Part of a small language model's weights: learned positions, a variant of SOAP for these matrices.
Each number is 128 + 32 x the weight over its row's rms, rounded and kept within 0 to 255. Layers, rows and columns count from 0. Numbers have three digits each. The size before them is the row's rms in percent of the matrix's.

# layer 4 attention query, 256x224, rms 0.0495, rows 86-143, columns 56-111
137:100137144150148127124142090099133137108124166185186136139154180100115177163100097153125170163112136116116157073138207159151128142170121095181127167119145125080116138155
129:104106104177179093186144138104098150133139137169137120081114089105151180087135099108119219143130134091142119148188098172120115173082130163095158065139107132223165132124
120:118155122167147123181142198070169118115174112060101147173101124197183156157148135127186145169165133117105123145069151127071177115121102169081119069093142111071112121128
141:104145129068153159133144128130038120118250100060160094126139079165146139151152111100137067137192177118082197138090137153122158113062153131156137099148134155098152137179
142:131164116078134109115209186122103085171070140161142141187126173086092198133109143148140166079167095166124126144083081136107118084078090086117159139142208141118084067132
137:112131095174204068079094159112148123085126101105160190137127118132144113087084121142143200116135127102185126061152105123087198142045130108106125166122113111149095098145
138:156119191117164124162132117182143099109156129078144150078116110164138171147120131140140144154149118083102176123136102120150100098134119158149134087138139170183124112177
138:153170165137157149118126103114088116120092155093106092125099133149143124134136064167118120159160147161113117131086111128033156159130154175125090114136124177157084090150
128:148136136134167152118097187157137147203120160164067089095127162148100118123121109147136079150134147150091124129172103213137163122115100125165124113119093065123162055103
142:118189161204156114184125146133135111096145151149136170148118128103158129114095127103094130108112066149153192124115100129147175110187057127123149128104148057170121051117
138:127172134133146122144120163135119186096169097052090139125143157163125101101101147084216189182112136114137108127113180110112080117107130104123112171106128109166065112102
124:128092139185166117170072153093120123086138145072137158077121121167095142089107148131186161147184141102093159147127176195140071091082157147125058163129149157084112093088
126:077145139117077099152147117126129052088138158099153123088147064154124163104164163139167094155107117093128174108059128105087146085125144181158104168081114162123164134139
127:167119124157146103100115129133139169156157175109100094137190154141085118085116191145131167099066095119126139128097171113112190141165088093137075139091077105186120123194
132:155081153127109186152177146153094103116128125144138151123128135156179141161169123134115079098161160142156093093055119117133124054174104138109128126180122145123160152088
129:187146141140086148101106110163169105105110128128152148143074083169135172066089144143148141145156150155119141093178158134152135189092137102133073153131175142106069103170
124:139196097156123169121075134179113114098167095168159139127163143129137179095137123061102172121057065163111106133098112138174102046154182155138117139197121135144204162033
133:143169126105121186159102032131144080141115062127100060123104190106127176149107153109169087126119149071151137146100091134090080138117189129120104126146154148093173165150
138:055126109154147137155083123098144095168096087135129162169152124178092180198129093079141123122158107131198065138122125110158111155144120158179046117114118101126127141130
120:174178129099130124087174142149146137152090088146159112088117153142139071092096103084136187170117129120163101138128138100118116106084085136070095069151139130103063076184
126:132131135153103162139146170108156106121134110143121146174095126167164072113143117065078191102126098169179081135167093176134187152113122131100116073103102103184126148048
130:212127126133123136064104200107125119105152107101130143108140098148162078142155113166130176137160115180142150140100085154081170095209106124127209125091145141142098156068
147:122174119147161089065170132116145095084160141121174131154126093165106115067120140125130093150144181121184173092168117162157121088078115093114082112124136118120094096134
136:105095129138112126178059070095118104165070159102129112124133177149117117119103101076183072133092117159146150132134180145184111165130120121159136117200121119128136113144
126:113142127137135108168082147122111136116124165104173156052198154105076177138155151130158142086114127146052169158090124146067104132142102163123146065114144123159095111121
124:146112121128081130092148176095115181078060093091159106161176158111161086122139156027098145101127144127137115163172129124141087140063109129081122076140161140101116132190
124:096108117099184119163141213075088115123121107143130138108116180110138126203161135122063116128101096098076098122133149128165099164102154122128115149072131166168159154145
141:185109127157138143071122070153174150123122153124115163088164126105175102160148137129165132131077126158128119110181104116103081137140144137170191159120118157049136149131
139:145126171079091103096124146170123162108121189152052135134136135119117126123142171107133119130119101117113163159180158155149150109122073055107149124151158148078115162162
138:098069114075117135100156138116157147169148069137099120110132145098164182182117137069150100093144142120122168162166076209156175156097153131150080123129092103147117115151
133:144107143149153159134075149144053135164124199200099175140072109112170159132160148120162180168142127141152148102137113143109139131130165104051124096124144167165075120098
125:159172126172098167159141066079121106173110172138102070104080136148145090171129114122131092111095125180091119219152152197071077197143099094156176152138116125173159129131
135:164069081150174161218127116127069191146076132132122125126095099056142064116140121202168082153139135138128125132104114108136111102159150065151157102131167127094145111118
140:140131128103105114149097128161118131123169179157154104117118131114136180085114166087103151109137183136146157223151128159133134141155120156096142151122117153096131123113
134:159123085186119135176110115175145144117137129126133074117130107122146105053158141098046094104106138131146109166082163158131161099105131050171133139055125140146123114109
138:199117145145083073180128109096135156122136129094092114094146138037168135093128144069147159131107170080114125108137145148086185134118134118094129183146163090091064074125
135:070136120163129092132149172163075113080153085165090117146101144163100180050128185148153109150162145088157133116127149078106101121162093163117126094097183136196151099058
138:145108101080142132177072132123088175096089081111191051121101086126126146164130105046134105116185124153125116081112138118149115191160070119128148111123082141122177032178
127:147171151173141115134118168159152079127085156093147142118165098084068134094123114187174122120095151192092163192156122142138145127096144099154132139135122149105170254101
132:089161163110117070125088120090132155154165130160130123099115172134164129161074108148140111123142093103094153133161095108083132133139089082169190128115119105157140101124
130:112188112092127173131100176155174139122130128112156083125152153151169214133122125156129140156142119178155053183119035142136128135150127116176095117224143082125097107087
125:137126151087101102139129105101151139153067137117102128144149098167149131119175096134119081092147123120058203124117093099102113085143028137144169135141107088167097097160
060:088104080094119139172160183138102146137111159088100111086149094082112071163147105115117182123078138124154122118108174100103104061211125085083098133072170129099121155103
064:125125100120120119134091159139113201143058114131139133120119110068137109113113150093132027120079130186093120146101126146117176174117139160163127117156132168064144126129
070:169179149112149102103169111128143135138123176025114102145102145197150150168102169094100075149101135110098118088161130180165175172141164093114097130157145166112111107190
061:066102090167148119150088085167097084148185129131164074070104117102173133122085106211135139114100086098104152112128124155158167081121080166115106137140112160131067176126
061:157156137146119105154087162095131190159168158075144147109112082164084119073118089143128149099138167134141123109160129113089216166115196070091176136114072167094096081136
064:182092168061111130102123105119107140138115141098080081153097123100118107130100116064073111133151150118092062181122141121205162165131112126142135134166159051165089168103
067:135106167117124136180098110163177162093183080065092164123137161137111089142150094075120120181117101126082104094110111165165123080095108151134063134156156150163149129119
063:101113100137112138103194125154150137179084119185118168163136130211076167083144098152100115141135174118144101093117123098083064151167162140093092108094177091112187148149
068:122124107147133103118184122141199137074140170097123154144150136142133108090109104148132198135103162153083129102107111178190083073108135158102204106135157167056160122197
061:124092096137104077127091116109098125146156132119148130075107179089143102131108133132116123136114175163131152157168107177136085156088117148152151107170124106121137119133
063:112106137138128172126081171071153073138103148136156146167114130150102131167109165156158138169173105185144152130135139173088138125210084137151144115134132070108068170118
066:181147131142146116133121110164106138184099225158126102136128124127121136079147132177136142091094111099101121131112187099179093103180130214216082124154091131190137062128
067:101137136128159130155176159086191146176169158097167148180118138127131167138079152144163185184168152139131142137123157140196159102118114124091148143145204142125229167105
065:107120117114121119125144169134129139111100166139139052131124142099104081150127148166086101142097117145162092110159094156068117104129090103146145126152135095108122058145
063:125116184094150116151137146142179124105058112177149102108170122150163110124133134053211196112102123172127152126108119161073165095163124051152122150157083148148138050092
069:172150120080148090140129136170119101117210164123107146091123146151149027093102140135148156161115150138121057147163126115140076159113109091131088178111140123052146163133
# layer 4 attention key, 256x224, rms 0.0518, rows 86-143, columns 56-111
131:136202150154094097083106160176105071108102150112081159123089116095124167139150161144093147168127185126157171145124169070121086172091131100171094092133090165123145161120
128:175080117149119111163140143135106110183153075146074134148099143085115175094074192159124069137137086160167096115122099210084106090171084152120087066138116158145156143148
124:140074129130163149203089115164190096134138168103154171140134181068112122143066126133220104143165135050164140113190160068094124115132086148102102164104132106168238182086
133:127116078118126147127116117135074080126112120049071137209121181076115103129117134158092174206173103164157115192163192094143123142089120128157154162184174102119139175151
138:160133139129093139100121130172061124127167113104092111091111120104121083137117097062133150087148163114130106093146116148186111094108076119151182106129162115062148184145
134:131166090181132144135143112121204130167142116136144149114153108073087134071044151096145180093157087139086088109108000143120105077148057124107104082142119065060160088103
121:163087116119111087101153131104099113083089080148158078138108097099137080125096116157158151144143097107134102165144086129143111057187112169134118154165125162184162157129
138:136106142129153120169111118178023109142082090125093125118133131170167109194106140085115158167141115150100176141153176109165134123225148086085108147143139140190079134074
122:158119140104121117203163114092116142076146102131150138151093200129131086085100183126117077139145125109140141148054166075101070151175095127091133113126088164151191151159
132:095144140117097157150148168113124109134104110074080162117117146080114071144136195096145136146176113194131172106087097090067143111118105116101138089068135150123127106090
130:139112153142135119108091144134147066145205092090139115099076180166088128169140146133162185162134103208140166031167179129138116135129133092058110171174116112198103129057
128:099166104143143161147102128125115112147174133161155129164069160118057137125128108105133082150126094103146104097167172130166154136100165082123137139104153164085139105128
122:106065140154134152132163173143122157127120163134049098110122127095189095144138085163168108178094113153110146202134175136138106112113092073134123138135135098148182073092
126:150085099118129071178098172165148120160161160152133106142141147171119161156160097140146080169145102078101098084102175176077139172167129132137122091119150123120094114090
125:060135121139139123108072192081122094171165101132084123142148169105114143179130116106168179132117140089126147081192160136153109069143116106126105095143162178114180115133
121:172148146134086124204065103161105096134101152130108081134088140135131137121212130142053156095058203134083157107121135162142121117145095069144085112078137108105117108150
122:124129132133138140063104121121157142137124150126186108096146136116112081115137142154096162136109103103172093123096114099133158087193146121122072112104176124203112064122
130:150132162071116169047106094127103127116124192142115144134160143165104116102092168098126178106113170158120118167082154171168122081159158107151181089192178171097157180167
139:162146144111122095131123173124041105116123112147054104148173164119123137160091123098149109155114143058118128076116192145120133090132095126088089146164076121160132130135
124:105147120119126137103159153174092112150096107129116157143131125148071054116193128126150169146072171145161143086095102120187194142197137120196162159121149130135080099074
126:111119120093048186136158178113139233130150138095102106093132157100193129115108161115102175064122104089109126092092090179079136169122116194077164148128108135152101099134
130:110108115137140109105125178168143119104084092159078118145144104144112138169099136086143095127130140117130119113179155090147163136158118118173189106166165110154134132107
138:144119146180086092132169158188110183095110098117116129168147135134104140137141150136080143198135193099161100098130144129119097118100121106133125125118143142114149075142
137:123139184143153092091110142103130121094149136111186163162113104151069126132159164166159109109158084145159199118123095146150135136124172047143097111157169077081063123126
128:106105120122127140077147145157090137113111169121118102113073155094115071111131126103159101128214111099161145188136099085091104106088152096196103122127110147151189145077
135:113101137183121106047130150131147165114128084156196146140161185154131128126057206132143143112116104146083177098086150120128169178078148121118085134149160149176124070104
126:153114137136089155124131152114082119129140053163120197133136128158145113136124116083134115121085107144083123050103118150160111160129138181134099137148117127160150137116
129:100076174114172130107098097108118150067126113183112117092132093167152131141120132123123092160117127125140179109148158091152103143119177106135119099126162138144131192106
134:127145134106145065162148104169174132100121143116182092114078144120154092147160098105131086175128152161097131112127122075104156140142133068122099164146159114121150092122
126:133161146086198140120182127119085180146133142114136065136125181158142138090100143137088116083159138176145148130220120142105096129159153146145103127109132081148137117170
130:092086125095111133104112103085142137172149183065177090117117115122175165062168077122129163190105092054133078112123158112125108122095090108080117129114143147177082111147
127:150127144040096162136125123102159134132159191111127134145135179118199116150138173161067072123147171101163128111139162174119069159107177107140135142099088159135133050131
130:086149059122117128136134157165235098170147106133126065190151134127162148104132166093084136131121108123100052191116126157102149090111074094091188171157159140097160153132
135:174178174111077098138245108102103143163107100110126134077170140138119160088144134145123085193104070105170141184032118095139138108150114151162069085080107144160096143181
133:098117136165127092099137141094153137077161085112122127110129177090116147192067150092129127181145115141091127087030145144173140135163145121092134107164162118160153137139
129:134177121191125118073120118183184157137119077089144083089103154127097073074086140138111127117163131180168167075099140136145157063105176114158171105157141168155156085094
128:163110118094159142159125142131097136186143121140109125096125118080195122137137084151135110118117124083193122125109157118063129167113090130126119144145063140069126148098
128:154127157120152086103095148141144117170123127082111164097144113137098166177115142140140078081108118121139071113137079142099121146157042116116155137109079101074148186175
116:131087098159176101175202213061143165159140100096091223085117128128103161129080178146122089115140099130149136119138168170156116095103096145087094113150144153160121169134
131:129140140153129073080143150077135139126155122140108142098127134066109120121116124136189097129109115108197148137089091124157109157157094153131144118125084091151124179109
131:139180149085172092115117090141170093108141151102090154118103123154089088190128097157129137132131136185098101158078158160147101136150167106112109133104120173116134108105
129:096088178167101107108149079198184088099120118162158070109134110155082090121116115144142149113172108083090134088145135128154119168050179140096135145130089135074161077121
079:134096137164160139057120105174120176084103109113129146085037155188089049112124129121097122115098127099141101125117057144125104152178149163111158118125134148155103078103
064:164161110122070143115173158174115118143097157136106118094041065104094100180121088099086128118097124177146129155135087112134091101087139108134111113135179115108114122123
071:172107130113125101112074172076139094114148136080093126183089210127128126141081110132165163163122168132131123203134138065081125178147174115126154134108128125149092136114
067:102104131150081162115128169086088142165186108156120100122118126108122114176176152095063090126171145175138117126066052106169106094063094092123092130140114095127115073125
073:099066168070093112115137148132080116141108061099188115147157137150126154152133178077129120080116158189107125105126109135161068156168165154089117117106072170102122142197
069:148165110121141122151112093076125129121019081103106076146087171160105078158175153083147105125130162141154226154123102199099155122094103118147155166080127102121103025183
072:154135159097132172192116158157020161150085109143099128127131119096165086170094134136124080182093089102154133098127104051125080158197146136140117125171101131160072180096
076:134145149123103083154091153155081097116106104095068141061199139119102103122158114113166120156116091139121172129163181113072181098155138129111179152110123175128177182113
075:098064109156143112082130110088107144152232057109152116146117126102100095164118164127136134160117073144104103097131148140128036141168085135121125123138130070145127112192
067:047139083144139160020088124083177136125149162143115120180126145170135145109187145126114103160142114141119030137141192169130137163126108125108104162147159128100099188097
066:109076143094102086145127117109105178112113164057157129174173139131161165111100145123162137144173140104118100123111146217119151153079172165177075117146140152113156144135
068:135046130141142112139118114105112098162167087170117112111116192122129117170148106150151123136111086152092140058157100091148138150114123088119158087063080165052108120149
071:113188121150135157092125091136074105101151136125143119085094138066067081171132129165102118160099078164066193095123137155129181128132125155132072143141117102133103114133
072:081125158133112148209083127134100065141117204102123158113147145137120093192147133113147112138140234143121162186137156129124120110117117126142076112119141183155173174140
069:171162163059161111133152157142136159176150062091118146152086127127106100112143144132149172102121089176133129078177040152126081155169110181088130100166124134162126134146
074:125127160109096135165138093091160096132102098173162185162168163168145154118075163159136190154130087167133102120158130161158101092133099155166099134140112116157076121091
# layer 4 attention value, 256x224, rms 0.0605, rows 64-127, columns 56-111
098:179144143106158117172109130098150089097139120089157109115160092099128103104068119156118101116103188137142139140102158145175122160124133158153127094089134082108184182158
090:102108143101177107077114111130107153072170099130068130088134093163114178121079170130138169106146121100088160087068117171130155082120122181158132094179068139087100104154
087:112121096103117109127086150143122169167136133098144072124090157129139102116135160157112102121161120141116124081080173114130191135125072131121095062128192110132119115122
090:169094122109104112131045162169167052130152093165117114160177137086150155201174124112095133160092112133115125136115146131160142137153070126113110146068095119126124143130
096:119150159130122139068105132151088155108156127089139074115085123090084176086159066149181113134137157130156104121130168136124136056081155133129152121145132131193179098060
079:129085138156132157196069108128129133065119109080127213071148132140152130129157119101125122096153134153135137137173182084147168100139128119199086132108087102066166137136
099:112078109139146044148046084205102105124062122114119135078136136132151090120136145153143164118170158098152167134086112080169143165107215094135115095150081112128092113133
101:075110095109056113134146139095138059146126134157129155134165163097124167148113116148140125202152156103136123142140135108093147122143138104097093152161088144170090084140
091:132120183125139096082128105125110104106165180121111163172118210105171142188086129160150081086118103138091125150125170124140131164076159123123101093072065078171106203144
082:123140158088124114126179165142046128083105148126148098174165077101128138114105164160148142122093185170195098156152102183066102157198157184109078094151113110138124125122
090:121136131155068098128043100168102142076082109154145090168195163148165089113165079084089120087091126111130148029145138088096132172074126187090140171122101117114098130071
087:115193135120119132132116132094158071170142075112137118154155103149141118096139107109148162097099185058108151132103074074151086119127083156067092140097071159098139142116
085:147154114129133150103133152151068135154151142136104165209155113068132138113130063102130142125105123174123147080130094148088158164074087113129076159122099133115133140094
094:122058113092112163144109100119163099135098115153133095073094090162082168185160131096125139114129122104145086147056107156089161099102155184148168147145166119168122200104
087:135045106140190134224083161127106150141148146075119115123100076083124146113105189097091190123087088092132140107111166165139091168140076116135161109123120089058134188174
093:099150095135101122124111093153096152125167127058165138159099130144076155103153159131167038153154089101173133143099120126128136138054135146159143153138175139130160115154
092:185133165116155101098059080134085094141151192130133154133119116089129106138159126154144121153162117095133138165181127163119092130078154103171106178134131125121113147087
086:120125103056164169126115113146133146108075148155148136163126128106120064154066097107154129125152093105097141147149119116210126093170110153109106119099163139144132145119
093:113104117171152130084188176142194121107101189125122189106156097124115164145135104167110167155138082141145173143158158135168161169134124115119107063111185138118106114091
083:085145089118121105137138177177144121109168158142143139157126117139165090093145148110155096091162105182072169105171080089080106141138152137116135143154144060051074140129
103:099120164160131155149126159181092136082156119081136132063167138151096180097139171143092141189166139140106127141135215152025136127116073142134115146100214152125162110121
084:064109092138102103119154118121115128120154130150098123109141129171083092134120131130116115124140146121109146105128149121137141104119086126184131124149104094127113169128
087:111098067107154155129164184120111187140128104118097148138168138161073087137148155108110144099163104153121153157132155141142155186125141065096125115078129182198094169153
092:169159131156114157092154168032034156119160135116138164151147156149134160114125140144078184091185119116113127149142135164067095108126108114142115113119117112146156100101
095:147094141141138147145129133199104100175113133222131096130147074134114112096166073134163157102176141144102123140109138124126107112203121074111070191204127122132163133133
089:129102152118068126115082110105176125092161148179106194136167095091137120102150116184105140097105195193179153121139130126217067154151140161118123102148121148147103167112
079:176151116072062174118094150134087100138150092099145097167138157152132148187076101174101167152101121113175119088130113174136122118179126181156144132166066186142125207148
094:156118164112160105134153201173083148146121116109095186099113132122139185150122135063121064159099072147104129112154147138139074077168108133135084067080147141170082118099
098:126169087142109105110085112107103140130146102158179146156116113193083184065066113180130133100147149111165103182151117109155207092118145097196094087136095080099127140158
090:118117118073104149102151119132121069171114183095147114129083147130128070140189190121109111114093147095110149160133145162138114112077120097120177093151143173164060106150
089:109122104142122160090059076072195104126154154117125164101089082072100143116124072129085163142127081104094066126069104138143126116169121108109159104140133128110118172136
094:074142102079095172098172147124129115112116101138126160120088131182078116074126154119121106078176102129085149204105130096138144149153219142184087156147177178129056073126
084:158183160127099119058138206155118157129144118143089123155183124142133147135089148150123110155103135106113112191136126123108172090153113152123172134117126101162128037119
094:144162109140135124168134109194123120122112145073156110137136121109175191166152132125166124118106121087075095108153150230116089111115078114073125127113110117131126152107
082:088126148127155140081114119129107138089081094103170117183112175109177158051198103156166115136135106110134066135196060092081086100140156148094148105151165117162165129130
098:131135146129131058100108110189174108106117117162108113128149060119138162084153112111121101183131084097128095111118111150111050147185080123119137128143166151147157165144
091:117153112081154128127086183141097117119122201117171198128150120135193098103120098131118166128095205116098181125140105122170174158089095083113108157136113167108150129129
094:166105207126173139133128147173084188097121130176129149153147092132127130077133091097150132125132085176140141159093116134193150075099080149142102135149157155174140156083
087:137139144094092161191136095064129113186126133119099126111148127118111098073110194193103148158093122235090147111111092141131183137062092188147080130158135163103055132137
093:151127123170131093151126147093136086076115111140185180104101118124131077168148154168111148130157180174119134119153193124122154117172178139154108161132129070139139147091
091:116150139112138087100108163078155124158156118193071120159130074156096132180099175140124128164109088146087132103111097125106153094082129104110101119129168141147117160126
096:145158176088136132149130090177151109040138103136120110156135176125118094145095156137150096180084079139062121126145154142126118146155162104121117124154172128128152073120
089:126097145167075098053083118109114137121138102105091136113118127212153186135083137115168135083117125178082055106117118139149059084160143126119100145121115065119113167190
082:154105096072116188094174105161141113115138148095173140101085165146160063153149147132166161156193143134103067113078131149149095069126090114123101129084105090132136082172
096:145135153138130084157092069145148127139142128165129148143088099091206141124203147183113077154135126176150159172088096157178137115126109096099124136093186111143159083089
088:173105082163121157197064185079194090096157136085155070123130120082109100137147162113131177128133176135114069121107155101137120128118133108069161164158093105180099166098
086:099177115145163121122066098152116094148116142193156132115101106146174165149110094124152054051055148119131141102053138077157121119106123143155157142132106110100073141118
097:168131091094111162122151172142110171141156185150153092134086131121177167148172081083158159094120146146141131140162110126110133115100097140135157083108090109139121144131
091:143164126102163130155146130118113118093116036120155160119107153069165092131154140150089148153152117124160127088098117102165100142180148173090167116196149097125119076124
093:089135078120090128146115140150113171165065139159174166184132122114127056112132153124170122130087120111107118128161090178096148130088072102117130167162162121106141069118
088:168145120126162180152098174126119140101113124099121098124143130154128166125136153111122130092102107081168145121063161107160123161167073100160141098080060193163117106095
092:105123164086083110144129131131109122155119117113175170108126127152112124115166126161136149171118138053156087153145171102103160103075127140113085192052145172111097117165
088:144140116112144208096077108136154168103134096207122085159113055181134112121126143081171096162118174121103142115084112118149105090088146096134078142123108116167123122085
090:117097156125147063126115123160159155102136086187105146143186122174082148150174105141100150151123135153139131178121145131132059151158134127151075118196154070151157113124
088:125136124147113094096089150117131076109111117157131112099165119116159111173163106097108097072149137071180100229099115163168164135131122161170119136148080069082163146107
095:101137042128123128144112110096101092166167191077150103151123109130113152154121104146131144137114099109109122092055128131182157072103138086085141141157132195119144151165
092:142088145123121148080130142117114114130106060112083086135112126088109143132161123077093132122123125159140093137142115169162162101131133112134154121153132076099094148093
094:160158136191138091086118127091084081151128117130103148134161126149154217111106158087132140065126142097177144116164120128201128129134092168107181135135131125124173096174
092:129086131182122130093130124171095110102142130116129115144168140103100200116081155096094077077148165113158155102111158125133144163137128105196203110148132078107177146168
099:072150124141134119101133135122103157103086147161106147132099129088181106164194121158157174108106168194130130084138064181126130142132109112159145153097160136169123131135
097:117109161156174149146144084112079151092180093134183073085113139079076112195129120029143125093111126094122143125093083142086147123112096096117123133134082164104167145114
098:107130090171142180179103099116116129077129136057134099091186073168122158099127103190177140062153132099165146115089213096064127114151164147106111139141127076109113160113
084:149144187117101092113143119152138150097218085136142151118108120093149102148116147069112145138088131161063149135088089127099115155111170119111163160108092143071126215065
099:074125109179123181134101122172155158132048111109132124173123125116136191106111107100138130128138162101156130112156109141102173143105118132147106170131073105215092125151
# layer 4 attention output (transposed), 256x224, rms 0.052, rows 64-127, columns 56-111
090:176110119092193206125065121135146113069106084158085148130071152110151111138089076147160099172172137152183108058186191126134132177172110056099119139098177157134084092133
090:156095131113128115190115074095145103150089136155155109109132179092156090101119107103126161110176098152093123167145109127186201113133117122101149119088116101062086106082
083:122119094117141188144149126123198060098072143051085112105110102130145148172101102113112110161170115123136134123124101112109164126103191113128158113129035145113126101164
089:092111138188172065184171160175104124155133107175137060121141099158161167198161117050110163079144144197153073109145115083098157119132139128081170112130171112141109174126
090:164102144119096146077151145084091135128148079108095146142090123117163061145115134143167130127115097145170162056161178175093114095123132118114091124147106162134152131184
078:120142046184166177146084152109140117060133092061129143169095126096112127124130171103082080172147128086117070119181184155224149110110154105147154151115156145122103220124
090:152060132127121093111092205166104177113109198130112097131151129133153127175151163136138149116086106131098144121143170145141102090181152130158121172116119116176112077113
099:123145180155140096088141125144064136182125108108145158169144207157110093109123156151159170086084171095135123082115099148064158094126123195111149106086069116147161142114
091:159116126144159108116170111150109113151171137149104115160113098165159123150141142114143135075207134169110167113109122126156024094088113087169085100144126101082153123144
084:110103132181124149139110113109154149108153129171126070124094116073175100089135171082201121091092152187156146089132135149177132159127134132100071145101238063132102115126
082:122126090127096103199109100152145133127104147119147101114144072114103185151123125125091132132124162129123081147123153080121064111038166148205145094123132179143119099151
088:182163143152097141087120171136134130148145115067128134130174127094100178160117099107172147119141190123149112112136141117083204131169137161117104114155072165151107100114
085:121115131082157151117101089157139170172099145111133106131063112113097134114104092154152041109081078037122140079157128142104118070141161237148123123141105140113163147096
095:143089189146106152121088132113173183152075138093135103123143071142152092151127087138144134107172131139093099149159069207103123122086137121083103139099125237116086102165
094:133164140084136153144091165112192178164135085165096131113172124123167141147117130127142149138132104144193072123115140099126121085125115148100142177161201169086131184138
085:174154141112106139127123133114143142155092147096158125081082130151128097096088109188144085110118165126116086172073127151099150147128189097164118176113094110126143149161
088:165142086066134160081127169154118156128159149137105141166127114098110114104122122149195077147117138131150156077181142098104094122118113127140114121110162108172089100120
082:140132124074119130164103127162141120112148128094129170132163099139190128099092081168140180134170116112116115148154137133125158150124119107088177118136104112092095106092
088:113171133117140092116142173112143059143066126159139141155118152126130092148100187143139169142144134142184068134129139112093123159155129058111170154140118115108124157168
085:122122110072150141115117126123170108100160153068115162090132069185074118109150059105154094166102092102127160172148082170172081155155137140118109151135105106162112145097
096:148080138094132173134110142062083163119133045206161115183099152158125182159100169097107083110078096153150128133087094159135147102039140125132136112139083185183075175116
080:129169158145101184141097131110057129094152143140132137131116197140147133128095146106145112121118133060103206141175085105115104082139094171065124101084091158164160155085
087:108128112100123088158092146053085109136143154156137131104174118129107098109067157163109161096159080109147097115186191161107158131066099080214151107117140095157112148160
093:198121129137147150165118140134127122122156110145112183137116163136164102111117210211145104075109091133146148123095098233109155127111100082119134123116084181130147143122
097:090074113127132108101153150167127073170132114142146105173167101121079083151144128152083133079091121135092112060136200089097144115054139146064064103107086130213106143150
087:143122125166144157143153122130122136097146103112037134109038115108127087148132090133153149148129112115154115116185129124100159134205123099102115148114124081176108074110
081:105125064219088122137110118102147161167140109119120066191108139118136121108123126043186108125129132127178126156117172080138142132104051104096148101149184056096142105166
093:078163088148102116142148132147118150130094119116104104167161158072096163121186072169109187121103082139190158099163128175106064205107176140167175101146125098146114170141
088:130178064138079085067085154115121158177104189143124156138128122154030121149066184072084147173137181141119122142173072140094141155139147160104174183154065167117093146084
084:091130138109111104175173139076175170138087136109174159146087153175157145196181059151104126149182144101118116108089104152077096149143125156091101163170126099102176155086
090:126140142091079130096130172099113128140081120133094137093126112188108058158143183229127096172175149026110113123125118195210153122093126119141108159132086072086167074093
092:114134169142113077103135091111108110195187158137137206149145147135125129089164151167108126114154119164147093101141114141075166119083158101102172100113033170146110135154
092:119175163105161122136071162131120051082129126151131152085131150135105127161101120115156143131133144154081182048069109159093167202094126115134156106122150046113109115140
085:146103109115129116076132134131164106164141121133171115107100137140145153148148062105143137088151113189151099117110141158080126128144144183140090128116122111127158160094
082:152127102081107118066126086148166181066128101130122161113148170051076069073144146125135101118038057125156187154179149141100101151100136133192110152150046099091215120145
093:132138110101101121156123105099147154098097048169100135154199119091107152184150120119178097140115113155124137169194147110176088150131095134117068134142135097123134093149
089:146073136093149104143080135149102121082126171175172144095115174175123130128092160116145067098137160083185134039078180080164123069138083137148151144137148096133107156110
096:100104123153085152149136097125150168194077112086081112106122097144120147108133121058141109110195110138109173119151154119113077181102102138162126061114093097145096101172
088:121155104143132144116140094138115171093114111131137114128144156124176109125131127111140154088115108114113185125102113163102067115180153192137151161140140165137083153125
091:166119125216135150122082179103148107108181113111105143124193115114135124092197118123090112130102123131109094146143163136116129123100128120090121117131129235108126192136
085:116172188086123078063106115157046106141096162138089133106171158129143128103163091155125121131085141161164156128131110086219191134112175123124134165132151162067139119119
095:165121158142145150151072145211143171114115117135151156121097143126135093115137118115126111119147151152129147122111115145068121043180128137120178086110117092081105130109
081:181131072115121077121210085127186055077178143130144126081143115136138073074088092099154128148175141133128149118196134141181099150141103165120113120098143143126115073152
079:154067124113075174030134118136125067121102134101163128090185119172119139072148112175146103144143084181105161040131104174136123099131120134132098088121116131044103069127
094:148174138108125158120122125134119112150102101147120145079133165141101122132119132077092085102133097173113163134120113114077135162173174154114129115174119155190082096163
083:112091146095092132110107133173061203149135124153122132138161194159172102114082105191090049113159160048102157127144122102104131108162133119146168099133167164158174112146
086:111107139116087184087182169141113171145095129150168142154140116097148130180123089114088136112128116176179161076059134076120100100158086159067119110145114200160114173119
095:093109078109103152127168101114082172136115114144109133147154159136166179131174157164149114134103039142177152114118089105075145166146150137093117135125189084143123128128
093:136094167158105129137092097111128152064192126144082180187109104106127115119182190174055168135100114115151137137160161169149087188132121127166165116070156150118177110121
088:066150135096132079157178122098117166172120125098161150160090146126130140111106097083109122156112132151051105085121120155088198107125135151128129143145133108076179117136
087:118122118157181066095108137196141069194120079139165170122074153204182102129131130123150122108156171159133125153073172158112131161135178060133112119143157137144116149092
087:102111120143133111104174138135110154150152146056162155129159128114119188122110156117168069180110188186091164130106134126134134089077189091163201163136092146164141121123
089:082090148127085147124158129090140100089125124023123112159152128158084158129102124154130145153136112097091146161127093183113119080140123163167167116139140050133100102169
083:174091155186112146145125161174126194086100149111168116193126139106140103111145124101167137122100077123135091142156123141142046112080150145109117187080058102105109183149
090:149092114186123155146082124088162064226125161098106161125126137123138067133123104083140151170150212131118136140139076104137126153142119111086074116139179093099130146164
097:117168117156138155125084070180113167169075159160135094097124182109159120157142120185085053122157164147120149069089112149110159109151163175146087103078064167150132110115
087:186144104158150143152096158148188112104139105146140111112091174096142130105136078032117154105124127136166140112151107163069051131084126165146127148135162068148150140097
089:187228164159123164070087128083201143114074123163152149068116138153107165108088160094151150099123183140136124110096112152111133142137139134144144139154091136160114132135
091:118122145121124083137088120144077182110097092107116140142082099155118074170129167188130112130112125168097116087131098055129122156105152108091135165105103107071091094114
099:146069128114113167116098114133095100146120054138144123105116152120144175103163079119160138109165084096141066170106135119094112137128130094160171115157136203116199149088
093:128137106117056158175126139106155121083153153105137135107073146142131143134114151138139156086070156132115131070145172128084109185134132167110118147102125051121104152171
096:082107095215068196135133101140121109124114076071133090110139123132155092126136086158136115165127132093090133108170131116089147111122088108169112161106104157152152076099
083:100105143120163179120166201130123125189086142138128153110063144119143135156126085177146088052170110140136136236093132109102108163175096082141125128165151189076133141129
093:105108208102098093064138202116110191147101116118146103167136151116046154169124149144144159128127091200057103148145079159143123097119119095121119103150093145140072119126